Each number is 128 + 24 x the weight over its row's rms, rounded and kept within 0 to 255. Layers, rows and columns count from 0. Numbers have three digits each. The size before them is the row's rms in percent of the matrix's.

# layer 6 MLP up, 1280x320, rms 0.0754, rows 229-335, columns 192-255
088:138140084140150089110143123088106094167131102084125143148146134129125135117091115126104116153089129101165130126160124123142091143114104107105135128139133192135153134104142154058138148156119135
108:100143157105111108119151152176117129132130131183117119146074104082144136139138113164125120094149173094097152154139096128111106140148128121116164142081171155184128113104109146127123099114121157
103:105132166118148105140140106170094123155166098087146146093131115124186127103129119124088148119126117139140120077107119137107139106105099138120138126119149117163133153147117154091114153122102121
095:164094097133126117122131124115113143147146117080117128126163132122148106154107153123140111111112104119142093147156133113099198116115158063138115065092158127126092112079191132161114150116117168
101:105109127125133125126168137084135078174085155163151085118141116149081158083105140119098141144166099165080144132168119136138091118115115118131120098107140120120126137123122110120070151092122115
090:144094146123137107125137126130119138139098147119124223124148087100120151120120139145139160106129132136113110142091164118116143137146137137088140133125139165103125156109122106118135147139129135
073:149128116135127153112140139116090131150141130145095092163098184113120145104093100120134131098118130137100075106102132118091150148134127067137079158100136113142139107108148126152099133116109090
122:149100089107181114169091126124192148137123129095099174113116112142124091151090080109134155142093112128139100127156153110095127131117190145134120138154178119135116117070127104142134125130147162
114:134159152099139105120100100128132105133111182176145147149122113086110109133146102143081119194115124124117133105134126135117122149113110061155165126122104142143140092148126096130105142124133144
111:166082164119153136115102157096120139181098139086108099133096109089103102131181117159102111148114146144162132109143134103098150150098138091151098162094114155127134152149123153105125138136134157
098:137138051160128148144154138133179120169132163137126121065107143140154118141146129083111164106170126157111095123152113124198108168172177135150115116130139145092194134111124108097164170154122118
092:124145135134105148141119174145151115167137131100131115078151150155116183150103150133110123121118146118148143092144140120159111131145149105120131132132129110105161129126132123118105106119172151
105:148141113126097125116139116139175065139123140105130122173164100138141178155120127147171073157177108130143120093195143131087110111106144107154138128156133127123085154137147118137118145131120143
114:132142144154112149129139125132093106108156080117128152129099168192135133111140114175147165108151122149115148116166116116102137102126120107106099120126152111123107093163173121066172148116138163
097:145097136110161135134132142122095186162116178088113134158135091179120128110112122144112133125145131144118149124111167090149134139083159140124099148142134161121130062106144125136137128120140106
095:136096121136167121129092150104123135098129125149147111124117141160100112103152141139130124154174090116135112100142115138097099115122095079130156114140170117111159142157085121106115156151207063
077:120127158113167145097217147135127104145176105144162064151116137124123140125106120113130118116128122132143119163158105144165189150156135178134144082097096093114125103078129121115139126150110174
095:131125140143159137090154107141116136117122095105102156118115149104166099102169137140166135153113114142137148136118095150164130130088074139106180132139150107173111147126156169110115154134128114
102:131107118114114148142076108127131159141144126105163135164116115106136100094119134117107152129101146111172150088089108128138146160135139126142137089136109142122091162140120122087126134110123096
101:091134148106137138143145095123139133117107124157115143144108117137140108145160090157090114145110113133136117099152127102095102137124086132089142092179144090197128120089119083133122116112130144
097:136149139119088154135150122140085104145106129103134155152170110139106122108161130142134120120096100162103125129098124128169153117174138097160119117125139084105099165093143133152119102144133149
124:135137139160115132096098122145148133165139147093081118115137072123132131135179148088146137112159108116112107143132136141117103115127142124086134120158158148135171149133113132157078153102086138
106:124163130083107138104133174138121092130154138132107133120112161152126131139136099087125129158113095096121113120133098148159115128083111108136116117126083102177148114132141107136146091057097168
087:064156132124136174106155074100096104115110127078066043141097124133103154106095125141132136133106102140095133113130140084165147152163078091116085143119114141107149116089116149096124155122143152
096:165166115130121100110121124098083116117128153179144156130117138126144122126108131159066101102143118128151130182139107125138118144123129116114122101097160130118115088141138133098107120147104102
100:168106115168119114129089164123142126090126168113199180116121116116118097109148138099147137175089101115136154125138129146114156136128122143127148100138108147138126154110116172169090142139120125
100:107088084124119152172088108114109124141150109074144129152151142147115146125112091154106128096156109115111099118123114177177169143142115092122114120139131082115165159163150109137087160129118104
096:122095121158110126116141144159165141136166170132145128138145107114114115160123136119140130113128118153166110124145142109080130147145144100121116147115129127128111149154151152163115155157119115
098:173103096119131134151133124106166175157082111149153114089178159101111108134167119097134130126112142140090184098146134099129104081144110109093132114159145110098113105116156124131154071132142124
098:121097133102146139143073138130089098140149157123118155128116127113101115142129153086110210169138130149137148125130108132148123097081182112117130133153116102118092137112143097116094124119102160
083:185169102140154124132111144131141167155131140145111122128160151173148146125121147113177155127131155150133155135140162115180153139108141093148143132149088114130110130127092128106138179090149128
106:115131145116112142149120073116117160081131113149146144139069100138142143123099138102127168109124055170117144135112115149092096141148157115136138143143140108096138169102121171127143107103120090
113:131145114121129130100095130157113123093159153152145089123096180062144085147135127106104117107114150141132140116104078144127118168083106138124133140136135146130155173105104128162139104166183167
099:104150124109129116140134103146148119115111097119149117127114118145178113147159071136114145108121140117138110101137181109103110114158138116114124137096112087154111177146143117107085119088095140
093:107106120130132123105129161108101116159148112143153112128111153121073120141149124104149128131131118096135110167112119177112116144134105136135127117168131123119155078146119143128129101184151155
107:145141123178126158153121129096123116127124104176158130110152144126084124138154142158148113143135077096139146128092131140100130144141087126114142126151122087130176155147155166081140140117104144
102:111167095122160088140115122141148149104098127136105077120099107135109118128121126127064108133143134111108127112109072097159089139114152126151129071086144157139134098137098145123138184113125114
069:121121115142151142149166108071111117144140144125125127178117161104106148115158118102180110104109137099119138149166123140078170085158126161099137098158120119141130110114147130107103174103107132
041:105105130099139129114127133083125128143136131126110086156130090127105134118118138127152067166104141146055135155127119083143155131170103140149089176113131125133151084105142134095099118117131179
099:117125146183142171130090120134147100139142077080143112161100116144108148098144098109104134154088166141166124145160127135123124100111101105110122115121143107166122131114140163138150156142103118
102:134075107093103118168132121113175145129161140142123139105117151173090134113100150118114116133141129118099156151144136108117148149139105157140162142140159138086159100121111124132150153093143109
103:135138133139119118202136129145097140148109101098165115127110138156127119120134149104116113125120107123106135144113126167127110149103150103101104156121121152135159142148126121152125080118164101
086:128138122128157116138110151135142141113107138112156126129117123147117146103118088099163077163162151140164153132124085131149119165137123156092137095086090137147123192122093134161133133129154126
101:121149123115150155098154118132118126162160166115126113114145123099095155130120132117130106098161091139122135111111116111129127139085164126150111132130125111159124061102132135118092105103144135
104:134113086139090124101137120119130147087156106123121154122130138146173140139167115093193144119116109139099107127106170106118131110119096119144131132136102154104130095166152136087152119132108176
104:094115129159130168138132126122140161146124107147113145151122115132126115173130110115183123116099175118135148112127140125133153099132138070116118098117139157162137138162116101158150165133113140
101:130106091107124131135124115136119145144148123162122120114152133088169125146158100141132139158126131095179107131123136120112156120131154137110159121122105119099114117157091114159126133140133100
093:132115110122151160112140160160149120099141091160106116130125151139170137085093160171133173127152119134157113112138090129117138118140126091107149170126115133137120123128100107148124149103161130
112:111127116123132093137131141119093168117132114101093098163170149106144133143104131108133116139100059128160144109114157127120138108131143127151137162098129126112139126127173091147075151128115084
101:146090123137172124158098104108101127107093102094114115098124143144121141129162142147150114125148152118139137169118097131144100162153148144138139101191109117093140109129140154077137148143149141
099:155105109143106113142151122114122136127144162153157158122122159073147140090223115101116108175094158127149116127223108088145186142152140107127071125109091102148084086147113130139165091122130148
099:133111141082136129154103123112146108110103122135129123134101101154169128110131140120112132085120117111137136148164082109117180156111070108157135125141168153086107135124117147131068140120111111
087:086094135174134140152174086078123125118065144127112153159107155176090110136109150160107114129076108146121098136138153128096128136114097150080146118110162115138129125140147101133083121140120134
108:143104139139094133200134167103129113077129128112106129160137150104111147126108192112125092153157105113170110084114139147131117146158139108133133118094104097163133124182096143126137160142128076
096:125146161132146154148136095115100106159136092128106115155075114100092065120115116126129144109088147103163129123078127115133134120102132084110149119087136125116145159134111153099119122153147145
106:118087038123107160111148145131085170126103178163113149114123137127109112179173108139127144123102099138163141100152134134139118154101129126127131139135127134108125138118150101104141122123101154
098:134156113172119137129126138118156143149112108150169181106113087107157164087130090177130145137115123090115156110154110140109122121109124170141126128116137147121119094110139195169104175137148102
107:154167135143162130132121108182145128138139099123148102164141096125084120091096153101153128143158154120170148143121137171119138120107119106168145130138165121151105093130090076103179142133088132
103:129100128109117064203144109110119126077177124140115102184118109162126144121113168106136128151113119132090144151204140086129137144117135104159136104110131111144139125137122125102183124139099127
113:103111091139122126121131081144115150127135154077113128141121126146144098117145117125140118137053127136136111118157145185157158202121093119131108113122144178149132126148139133079118107111107143
114:139131092133150132154161093165127158141127142103158135105088118117126087160137085151141114150176123121175166138135129161148158125129104116139128183137130100149086091154133136146127141164102133
090:166116123170145125121136143151113104168124170099141131100141105139105147132076151141155156063133172123145106111148121177128151147143105138128128129101142124125141142131095116140136100110113125
101:164117133126130152132124113127090152138163156117181156107150133116110109147123118141133144159178123122145133103124133118124145159129078112136153111085131145126142100155142168139162129121130108
093:096109116104112107138144102127090153125160104145105115170143131116145145156161124148133153140150138131116190120083109107166063099107121053112143152155150121158120104166133118132116150122146116
101:049094114151140137086146110159167164122124112150111151107111129124168092127133124161101090107104154123149128146136100102071144181099151082150140126167149113153112167083149126135103151137120147
098:136101150120141130112115120128103073118139149159135149120135153133135125145153113168140139106163163150159156134171136114152114122148142123170134137139154140115156126110112137135150118117088147
094:154121155107113112111141119134123159088167100142130128144128146114114120083131180134145110099145117114108135116194127124127108152165119124106115133148124079148152109113119131123147094165126134
092:133111132133137101103125135109149148141159092172123109111138106158111123127139091134077160154157140105096108144150133135123114129132169113120144120137124118126118105109167155166162125103152132
105:099159089114153158145107134174128118166173126079134121132159134146141108164129125092147154120130084121175121139102131132112130110150106121135081180170141114135163137133096152147137162116119121
103:143096098122130130115066146097130097131157150141105095120107109129110080132145166089146141110098151127175129102169138119095154106114157129133125100155147128114122102154059148114131088090162124
096:150120092154148127092110089124121115122122130136114165115084100169142074118114100083097125144120159156142148134126083143103076099129130141129150135167134105136138188095120116128125113104126182
117:158113087147175142163097131132141124126121098140188136074135168123134172137154087159117122143162165144103133142098152091130100105119154101156111102140144155143109180165123109110103096172095083
107:136114169100140129168138114118108142144151157132118114117082094131143132133118155137162121107119116137133176134113116101161141126129162151129150181108137174111122125140145193173101104109124093
112:106075069192111121144122125131176136103141117137139099126114143147134111117098123128133104113101160162114130111142103135135163146138185131135069120121142133114109138122149119128133141144089103
083:076160142157158100108134114135102121138140162115078109141151100151131128089152143138130130156098143125100130150113117108146128112142140165175125145092112111107132121091132160122128154108177161
107:128091144148163092145113110126116133071114121112159161093146117145146116156107127106140142110165107128160188119113093147130131146129136141143127143146091145137133143164139108137132186092140129
098:154116114154106165122117116157123131073098080102122132143095100115142184136133140102149096109152127117127110134125148108177133142134132146109126090119129101152099141119117114190107144137073127
100:156155151120182133124136140142108086139149127134094151088178163098158118117160115163115136115157143146149074124116109135125154125123090099148130115142113145131116129154112165091176102133118110
117:098143133069132097136116129149102162124128171121120124158179125135100089198086116152112116124158119147131113120149135132113134102162138055154072164078178126141121119120150110105115169148134113
095:117119096112094144162160182119154122159106111107160131119114107129098159135137130169113104105128168151109112116178142143151132150140114102094129132162129064096123132119152113149142174137111124
112:112152131097116115119117143133119171121090104103106148108128071127169131158128146144142118088114114124160130139144138147140142131113133159136170151115124126125132175133090159152143149111115115
098:166101118146179126123088152173122150133154110153161125155132136083100114144111182142137067101116131102104134132093136141180152107140142129121158100128162127128082139137128128128141127142158156
098:161121128081158138095119138112125131178108141155175111127109116119124115090148109144112153079119126141122129114107113092133132153163119141134124154117175111079120145174106149152131169130133110
092:123160151105111082149117099136143140166122111106152124135103169181098161143139120096097125094144147154149105108115133149108103119116140134103115076115122159160128119121111149166124107095182138
094:102140124146109086140096113146095130109102115121128133120147183126125149154146113165153143113117078140138101091109138143142141152115111153115103107133149089121160128106140122117148091156112111
099:183110124116148146135142150109099118124112122141079138093129111133117110131038125122133127181142113176092169107115109124145099168169134168151155112154137162135132132121138141107122147146104128
114:126106126137072140143152105161140137076163128116118122121142154133096143125112135085078141123190123086131140126125127094131127133105146120168155095103123100122158112142099141106159130129152114
099:125149088147157119103088095127157155145096130100149157185122151142137099098104102113115140136116122115098135097109108153120135132116136118123127101135163103120099169108130083128127081144151154
099:147177142148135133094164138156129098106122153120102174128114156128179116156104136170163140117128149133137140113108061160144153140074105129134126143121151161073099159128119160142140139117131113
104:077149143108115156114144071134091114124101137120072069150146119138107150118106105133134150160121134151108116113120132086173164169159097063118108136104121118115160127090109137122128133124150139
113:120124125175148097178137198151131131090110121175125097115086120109160092164152154131123118106123137135163135109099128163166128147107106112074140139123117124136105135119143120098132142099084131
084:169138126135128107166131154164094150156138138137094107155127137143147120168153148089139128080127122096139088159156089123106130133091116144138090109110148125131135124137165160114102095130085105
091:085106163148142114146141105188118134159138117162150125112118156067115152117151152110084134159096102092124143171158127093130146095129142106143120083153155139130174091148105078126145116130138129
091:101135148077129079121157156100148117098137113098127170137086109109123128152131109155118136168119134109129131131099109102107182102133078104093137072140183097133142156175104124115119116147134144
110:120127137162113140140138124124075140127148071123164135115125076089111134118137100103123113144123128086110124117154166170128138115126118131159133132134127157152124108110112110153160189109109113
090:218156135147110096119090132114127127178112098123099156134093128109127133109085144173109132136200097127099167143130148137074114119147101117131146096102135094136148139120137120101152094119118126
104:116153159137135140146127153150068136190135099081091153124141123109158120096083135119109144142167138149154125182149144179127127132141146129162148102163140098158150122146119129147104132124131146
100:145149129095126136135137094118099112137137138132134150103118137164137149141152128156163130094089158112125122102131158076124130126130153153116136124106144073103152111152134127121146127141170143
104:146146113173120123105141133182114118140106100112133147075142118121136109176160137129111131174142130154113126109087077106145115149108130121113117108110175138122131160146119127100171114125121109
093:124134132125125133130139115188122088147089075138176097098141128172110115073082148139133133139147080127078157151107141139152161113165146100126154153117176137142103104116125130106074101119100136
096:096147144119115140111141115115126153127074126106123141153145128164126151130122147125132128121143149132164136145128091121152133127104157161126142147108118152150077144147131137124168099137134086
105:155098158126105116105170149115149118143125133110145132129105122112121125106169086135148075169135184128118160094112134148180082158129135150102118127167166121139130136085116116153115115103107137
095:131098130121150114160121131115124138120101121160143125136151116151129193143105138138166107117171122133144120143127128153148129122116120104080196105170154109121135101103116142127093094115109132
109:100120157107109111142157100180167076174095165143143095148159124118153143116154154153130086110156141109117133141119123166161140157104146114154109141110144136147112163092130104114137130146154132
104:130118095124158112147090154156124121158097130123103130141128136098100134162124160125095146137121161124141143130114110153170090104107088157163117118097112118150164158144145167114135133104141127
109:126193153085120121104167164134128115169156157159129111101144143109117103125133128136122092151121139121097135119164134137149114141112178102118166124115119138141181148153126114154126121112114151
100:142131101116127124125131113178123107105130185157140147152106106107087151154098116123154084093126142154138119139118123138144113136085120120133137119101146128147143129112091162148108131121108095
# layer 6 MLP down (transposed), 1280x320, rms 0.0737, rows 229-335, columns 192-255
092:163162108125119101090161138131155091096123164143118108111121112139142132115115121120119195124131177113130171095160133194136101095124179139101113121082140145141117077166154108170126127152060138
107:103113134118118112160132117115108136122131108146148097148120133144139179147087124106149114112122143084120138158094106128087144137108137113125147162126120158159115127128144126153092112106138186
104:129146130125104111118162158152101190083124149136168112120139151097107168124145105130101153144162152123144131101116173110155122132110122126116101160137130166140112111157090159071156114109117137
098:080094147131108129126109123125109152084140147115111101139164167113133128148108121176094081121108141127166111139121147166189117146134108149139146098153121133102127130134128130134132119166133105
104:194138136169115129135118141089120116160174152103126090149125144150141128129109134117134105077111110140107113160129125111185129108164141171148074149123128111087121091119112156154167151127146106
111:106147103141122155148127121140149120089151117107113077124083177175127117160131123126102096164120120131140137133163120146130115104111136123157121112135142082152131121143150134147101102140128134
082:137131118120144125164157112120128160129120118121128152145130135091094150134143177117139149168125111159188139120127149110180147140111161119122154108132137108131130144135142119102143108147162120
107:124112150142135145070146145140174089107127142114122152124104069141144144178171141164124179146101135135134168072158135115139063122126098165126128160112140123106162137176142141142131110110136154
109:121133104132171158167119167100092126093126154131124129102106154120135108140126075119161133057098132102106157127098110151128123127084099096110137105089137157129165139123126150133132149119149154
106:109120154129097099079100149145175156123165078112126145161118110134131119135110089130094171124130103138106146118146072116152149153140136161129074135093140131125148113140154111127124159116136114
093:096117117131171150115131109136135150130095118135084155107099140120120136113093107108118115144145157105116106107095084149139154146135161120149152124160130105146137156098095149154166153073152143
102:171099120111116074107099172120163149126122106112140147124162118079073141157158133126109106158150129108084144167119152145153157150132092180083176102118115142100099159142070119127089135144131098
104:141135151106138130169133114145127140154141116128107145145189148153114093126136103127111136090136132095122093179154176108087100112133123085104107134137129134091100148133137107169170121173136127
107:100096117145135114152141154084118099107174137135106116120155152083142140105126125107134131100134096138155104128114093164115092132180145125114112157151108113139084118122096148137117126161140127
093:189089079180140117102102153075111154136163111131119117141128132142135153135123121118158116145109126115118101150113106139157140120077134133126089155111126104136087142110140153116158125117144100
099:152084120127152130114090139125155113103119151118101193159122096099093153117099141121085149161111113112133124090101145100152097108108132123104133156143113135141110101125132132138125112154075066
098:102119135145107124149071106145158134091082146139131182159115114158145118160146133137078098187135177045144115114105136090131119120078117129112134124155148125099130158180089114124136115113116075
098:125147124123106138078125184123146123103132116077124125115161150128124126084121099150083133129145123150132156126111129158139145130138146138129091138122159129150121149169109139148134112167167121
106:119103170105137111120124126110137113133116158125142126152125119092112143132116184131138128178103133090130092138117078113058121104141101127060084113154136121118136119140103112105148099138117147
099:124132170146082117108115200120164126103133138143167176130161141127181112136161175120138132108106125118135115142141151140149147141121128098150097099144105147155109159161134136132127155125166115
096:158136146117134130107127161137129103101100129176144152125157184136146159107125102132136140135116146160069103150179106170149096141147112119134077140115136142097126155090110140093146129141139130
104:194141131120130119137138148106114120136124123149135116142113107088108143091153201090162134149130132099124126126162152086099137102144085137101169161151106188107158120116136149118114101152122149
105:157134113126188115170150140117136138139078136136111148117161137126130139192114139177121108088117154128116161144147159108118131146151137151168135116134144126097136133120091107149093188133153111
086:131124134107128162100100117104137090129117115145079055165161120127125130159113105124178120171097156124094129120127123103152184171110070134136118143105073145117160134114123129148118134148169150
099:163169122151163130098132161066102135170142090110133135128166114131065133110100106126124126141141064181128146166183094135151122164116140169115141130158132130123074113130150148100109086120128103
096:133098135125168170174166153116196122081139118133130124131133105150116115152111115144140132106101103129133111118109099110113130152149098132125079134108133142126131141091173102093162152083143114
098:084101113095133137152077109118107142172147121095161134106102094169098096144131121166146161111093148068089145141159137154123122151063122099170129130074142162116137107112116134100134130124148156
102:095105125134170106153180137095124115164096154141160105121145156145152124155189055044136127122171095175122096113129087122131144110091087139117137134141118104095183097140163156125136138148136084
081:186137097142143108141167174150074157130129162097122134139166191103138145108107103148109101162118137151162133124112122118117087103126139120145093109111119099140142158126111094089118122170126164
103:122144189120114121120131132102128107110088118133133119167166112096106123103111184161121105101141157100087139122156148134167113142116114142134171118138139110115123156105095124109106138141096104
079:255146096115112095143138142117168125108145136152115113100152119164100122124118137115172154181112159140136104154117159149115160127117136130076116145150144135120144118188118149132136137124166127
104:130123143107141128145117130155136119079171123091165066132111132106173128108108120074152114091089162135142129153118143155128147108134160123094150175185124178134128128168123152163125142156160145
100:152154120093127131158111153134093144085093099177146135130097151101103140169078084130175116072091154129077144149119137150149130128139114106120114124124150139104143137076121129150137137159132116
101:115147139107119141108101122106160136122125143118160097145136106131118152142171111148167113146144120107102166169112133139120117133143134111088090124114135093114083093118160079176148152148112122
099:084110136141131091153142120114129128134181108093153119129119133187118105127090091135113149122140119157113108110129138089147134138128097109144187155149115128093140173152092176131091114131117128
104:103074157124117131119128108096109147096087128150128138142090144146101132142136131161158064130148081142125123115142137139143139131112137123118113093145118095145138109156132125112088132074106140
102:130155099126091118075154127137164118089128129136101154141132078139145137159087129095138109106119137117123127116105093108154107135089116120180144116097101127094158146098144159096113111102069152
078:104109151129136095121138179191144136183128135140161157099120095091130137156107132134079125165138101154156088099114096125167096139070116106148130170076138115136116156149146152130145134162139077
105:093145128112182142159154144160100118127151140112140157114127147117099125103148160126103130133128099147170132088133134144133118105095136131167122100147138170175125118148120142142173122138124076
101:132117138156134121109128145111110145097114139139096147093134128131129106143132137111155103108145119109130105102141126124142119145088095150151073118114097142125117091131127186154133147132133094
102:146130125157120149084117164152131146056102125210114130165130112147160139106140123109119106119115133117139136136159141158162137129114074131153106179139111141122137136141155155144164123134133078
103:101143107105135115113096126115086163131129085187163147143124130113131101184170155102107166135155143174141141105151187128147149146132164150149163134147127153113129163143104108143111102128100143
089:109129116128085109129161123120132133199124124140128131150148108136113132129148172127113155136146113126091158122116134132158139070145130148153129118134132135090107133128147135082155137125130127
092:155087131137141126153127088085143120107095100118160136140173109154158150133160145137112121175081125151174100127123164134140134129143081155115115138094150131093097206158131169123142114132132102
105:118150146117123102105176114134139128177127149158156151121094159138162138135166135109130141114109093096112089115094113098122145133156092142110140123131154147111122189121177122102101180136131112
106:141087102166095142118098134126153132115131117119149125112143141161124132129162085059119140110156126130155189108089117138103132108115149111128125140107139096158166098122127170136113157147165101
098:119097105123099132164127159102119145136115121130149059157179114129124104182116088107099111127136117130194129165135173139131114157160183148114150109128132139120130125159072137133091158126144093
089:132110157142179179109131109123141138128124111104099099129119109118147125078159125115134113130132145116130101134116149100107124111138113156170097143097136134122080092138172127164151148122140165
108:119151058134108127100146139113117158125125149155137102128145122131134129115137150134116129125153142086087159134107119138138150133142126119135163142150121187145104133128115155114140134159115124
103:136108129091078164110100112171099114117146104123120126120135118092157180160140095132119117116135147097117156124116136107131100150101139117126126125103116149115070155100146136146121095142150123
099:111123136133108164084134131105120113153186157133101090161155105149089153117185148120152133172088095106119120096110086092150145121187089117114057169133142112146113134147127106170137101128123169
097:119078114104114106128131152113171149149143143111127113138127148107107147140141123162167086109123110139123144163143144145120067086097113158121148160111093117175109124139137132160145081131089130
107:142144146098155158141096173148092130156198099121147119137120155100121142138119133107120159112125171094109155125127110099107149141170144078154104159118110147118142124114156103129145147107102167
104:119111097160095141157107150118124125098127133118136140135140117144082098124101118128122148137157118130156127145123131180122173163133112151131104146143153124124118177140170119135124119141119094
097:097118082089100095126155201169143156156117174151105132142126128154141162115117154118139154118125123128125148121128118130112154116158109106134173073169114174087150132124136095161084155096156076
107:096177182077142132148140118092154134152117136127104141138141135105144143103092115141129131107147121124135130155141124160144147143131102133150128175137125173129104125146172113124170158105132140
100:123156133149156126143130127086154101072112124123135100094114150110141133128107129184142141156113093099087158151145107114108146115143060147143114120129100104118101144090129164146088161109159144
105:132130168158139119145160143107144169137108118149139161165090123147127173115149113123140140141122145125137160174140155107161142145146121127157101131175121119087109116148167140093137139142172116
102:114143112114113094196141142120155128112158108101163118107108181135138117106133153107139136143129159089139102093123117098141103155136067120091163112092124117137149113077123102134149091130135171
102:052117120180136111069116114137112128147148167135101091115156152177137060133105151129115110106139175101128140166132104086117146149139133127137133103130140080155137139093092094104116115132121143
101:071139145139113182153106094137135135117196098106131197155097108190113123167106150114123073140106136119145136183159140130121120118130125115129142146179129107096129145133141138113097119137132139
093:121119156133080135115092115159139136142083098124091118089119168143151129148148134164087110131144134098095145127132126049165136120122148105127151147126123144156088102140122100103118160118120085
101:108117141102129104125121137105136111144133121130126173155133116119123109146131135148138113146147156111142137131146124158130135102146149076135142147135178125099113127116105121110114139143107144
106:149169151117131117102138135095163100089126163118134132137115131190099147139083120118138150119094139144163089151141141131093157098114118179158111126130134115096147145095147151136126123102157159
101:120094113105104133152108081135110113107186145097101117092164149131150133098113113155099165126149099128155126135132124106092153123132149102139114119138132119131128193138139150120101099097152111
100:123148122111129150139133140101139118130151150143090102140161161084129142142146149162138184140101111154104127112145107126124121137131159144128090131164143114127162127155118142149115139137127100
094:109068176103103112147137116157126133128147115122158143141132061100149105153170089139118115093134132106123124101121128123095142087109126152111095135144170122096131123100153167142126116132073113
092:119124136100112097108142088132123114135124159093129182134140142114121116177121145135109107096133174095113115130129158121149133169136135164119131149128142114144124139147184118110124116121172153
103:111143128098156135132156124137139108116148157129099125150146182104143154120153140115158171080172129111119142118123171132162138149141091132107108163170148113116107148145173094120111083110154096
100:148188129096140119107126159153095121148157157145125129148084177156160136115104143138099100083143136137121145114131116108197122126112122125118092121119131118142158152106181114151117155110136118
097:157100129139112140191142143138122158087150103115108122149125093121149150118150166113126115173152136142154083130078137103152120137114144140128089121126165148173117151092155112195115132152126110
102:093100077121146132135117171116102139096135103171097176134132132158153108149101104130141124128124173109139143138138152100115157154170098132139165160150112111101134139172127137116096165132152116
104:129117118124140151093136147126103143129138132145143141115172126138127126150148088127137145087121133109153135124098119167088100155098113118128128162112115122164118138152158100191112127123129141
100:100116115161116106102100117147146105151128164186096109181163140144131156096106128166139124109115126120095105131093129097149156086080153114124094112137117139136129139189142109136115142119102122
087:119126140119130179078125084118088159109105131127110049115130148148151130103115088144101118081126130111113090120131106119167144173153126101134144142135146114155122125138133099164103122152124144
103:153151169125124104121106165123141126145155096107136127130107100158143137159081173159152143162161149104135162101165100104103165108112099136092108148163138126111123082109120138142129147171128149
097:184131117083131096130146120102178138138150107137145117135111129127144115114078148189168130170082123158112177129122132149116089101149169115133131172057119140116109142098130110116097157111105122
098:093097137105140117128133118155151125138171107155150139152132116113125088159142089138142168176160105113117099140152100162087173141131132118089115129084146113155105114120150135075087131147110121
106:083091102104118129130150116137136090139108151092141176124128076100150126163148136101131114138133140105147126157149161152087057135132149143147138098113149117119090053123134167154123109123131118
094:140082109109159112122161149132108148155171134152126108113099148131116122101073130122158089136166132168125099127081090097135201112144100141148149100114123141142123102176159089167086119121109136
105:087145130135165112178097099128117105088168139134101142126108107152154121159111148127163109123125150136134148129107120113124133123152123128171110134158095137091107168122140180163175135132152113
101:109151136152122145181135164147110123122141150138140159118157123121132149092156124142167122145121096155141109174135127130203152146141128112101127091168120162120148185145131126104138134096155122
098:141149121144099076102125155174066136151149121121139130161108113155126077105137123144115144120122137139086109151097138141143115091141181104156165148135132086122167110102102120083095118115114121
094:128177125120116116146107135124115104127111097121128122138145148167110189118117123088099139152124153102110105099146142147140104152119100140091122106142108130132101159129125062134125116111174098
101:127113125123154155144127129080134110089113128136112097190127110134126165110141139118128151111067145103107103162152109108133135113140089127103131110168131120111120189156107134163150155116150152
095:167086094071091137137111135136141153085120109158116161092165116140117117140107136147112133134121177138122155102124156173188130099154122145083118130150162126083105126177115115103104132145119160
107:117147152147094144071097135092111093078123156109102160133106113132116138112146128115107118098121144131123154120087142056096112116122124146150096102159127110150162131143134135103078137127170164
100:165118108070119112134134114109136092119089107145097183156134142118143132137130086107132121081162141094121137181147139124132139119148126100138142159163169107131153139155135128107135124101175119
101:131109116110136157117130119149155151131144136156122142103096154132160104092126117197094098156158115129074092161110080146133144190125128121137134077126155140117127109168156132104108152139137121
114:183082120107086130135081134096155124124161118180136159121130123124137138153116097138141096101148172115118117161133116135097119106126125172114142154142108123121133155132147118110080128120128130
104:104160144137094139105102131105125168094121100124120148156131162143140087152104111115111135100098136123118099145127128147116133149103148125126149130137109116143103096164132189108112133149114168
089:165076130103123167148135140123149154149134119089094145163113147078116115111130115114131109153150092141143129124115136124183115125138129191161134131117115126125116128124109153125113155161103086
098:133105090112124142153124121094082120180109124124132113121132171118103110092088116145124092135116135162135121079131128112137122170137076113144167180174102082148134138142106130149125169146147119
098:120142156145136148146148166165141122129102149083125098084109161159170118101142168135128131132139158142088166097109141105104118144156187133154193122107109117147152157107161129166144096184128143
108:093092162102118133115143116116129143129108134161103131106114153133099130121121111149181136090126121138095123130155129136143096118135127121167125163179151104122140157107160114133093168139059093
087:188118108121105150131101107106122139143129169137122142143105149160126079136097111135128136108132149141163109106106146130149064142120149122149135131143143090161115125133117123113114150119139127
100:103093121105109144119140116150114097120144129162170132156121116108109099150091128131103132115104163137122112137128143110112136091108135114109122153136140136132087140126112103138145153118089132
095:197111133118113147101144115112188121095110105140155127199130097127086120158127163083122116107121079138075144149117100159115135119136078146138112099149111158117124120152101116136156125115141137
104:101177107151126163139102145140166097125126087117156145118139145122128120128091120107126128128110136152096131148135072095111115119156141167105124127145124156143142110119139130138111114128137120
096:084119084189075095109140095111125133111115108120120060115094134144153136103119137137095158191142117143118150110117136136134123121163144119135123137107107154124139135133133156109131131104123171
102:113141125109114135143121117092154105134096111113163140124170087112168125125110084125142123122143085173122142116095136099114163147156110114118166119116130071127145141131108153145135141144151123
102:107168103156109127125165055167147085148101127146148121119118120145115134113117121093128111128086166140120152090181152114088166110158189115087134136118121108137147131120114151138138154108109136
098:163106120119095138105122136122145170116116135134149131160157135151121092121087082161160121118134159120162166147133132146126166138101131136115125165109148094090121139163086162140141116152149167
109:157126147143109101116133116111063126163144117163125124162116152130116138122076149101158143134129171091097108137150114114137135107134078124141135157169141140125145161158122117103123129106168170
104:102131128134175146132102174151137120115126106134143127107153092102136108090106109148117127117087105157119145100168105106170154117105138163190122107103114137148095131133177111139104102160138130
104:139126121125127158094127118163113158102126116134156138126127123123077129078139141155119149098117136097123125108145146101125145116102129126106138097124134113099094131115131150127140146092138140
100:123131160072111114111148130087125105110130128141161100153131124111148185139124129122173172151133105127104091125140119113193102109125093144161166080115128147107132113104093095136157152144135104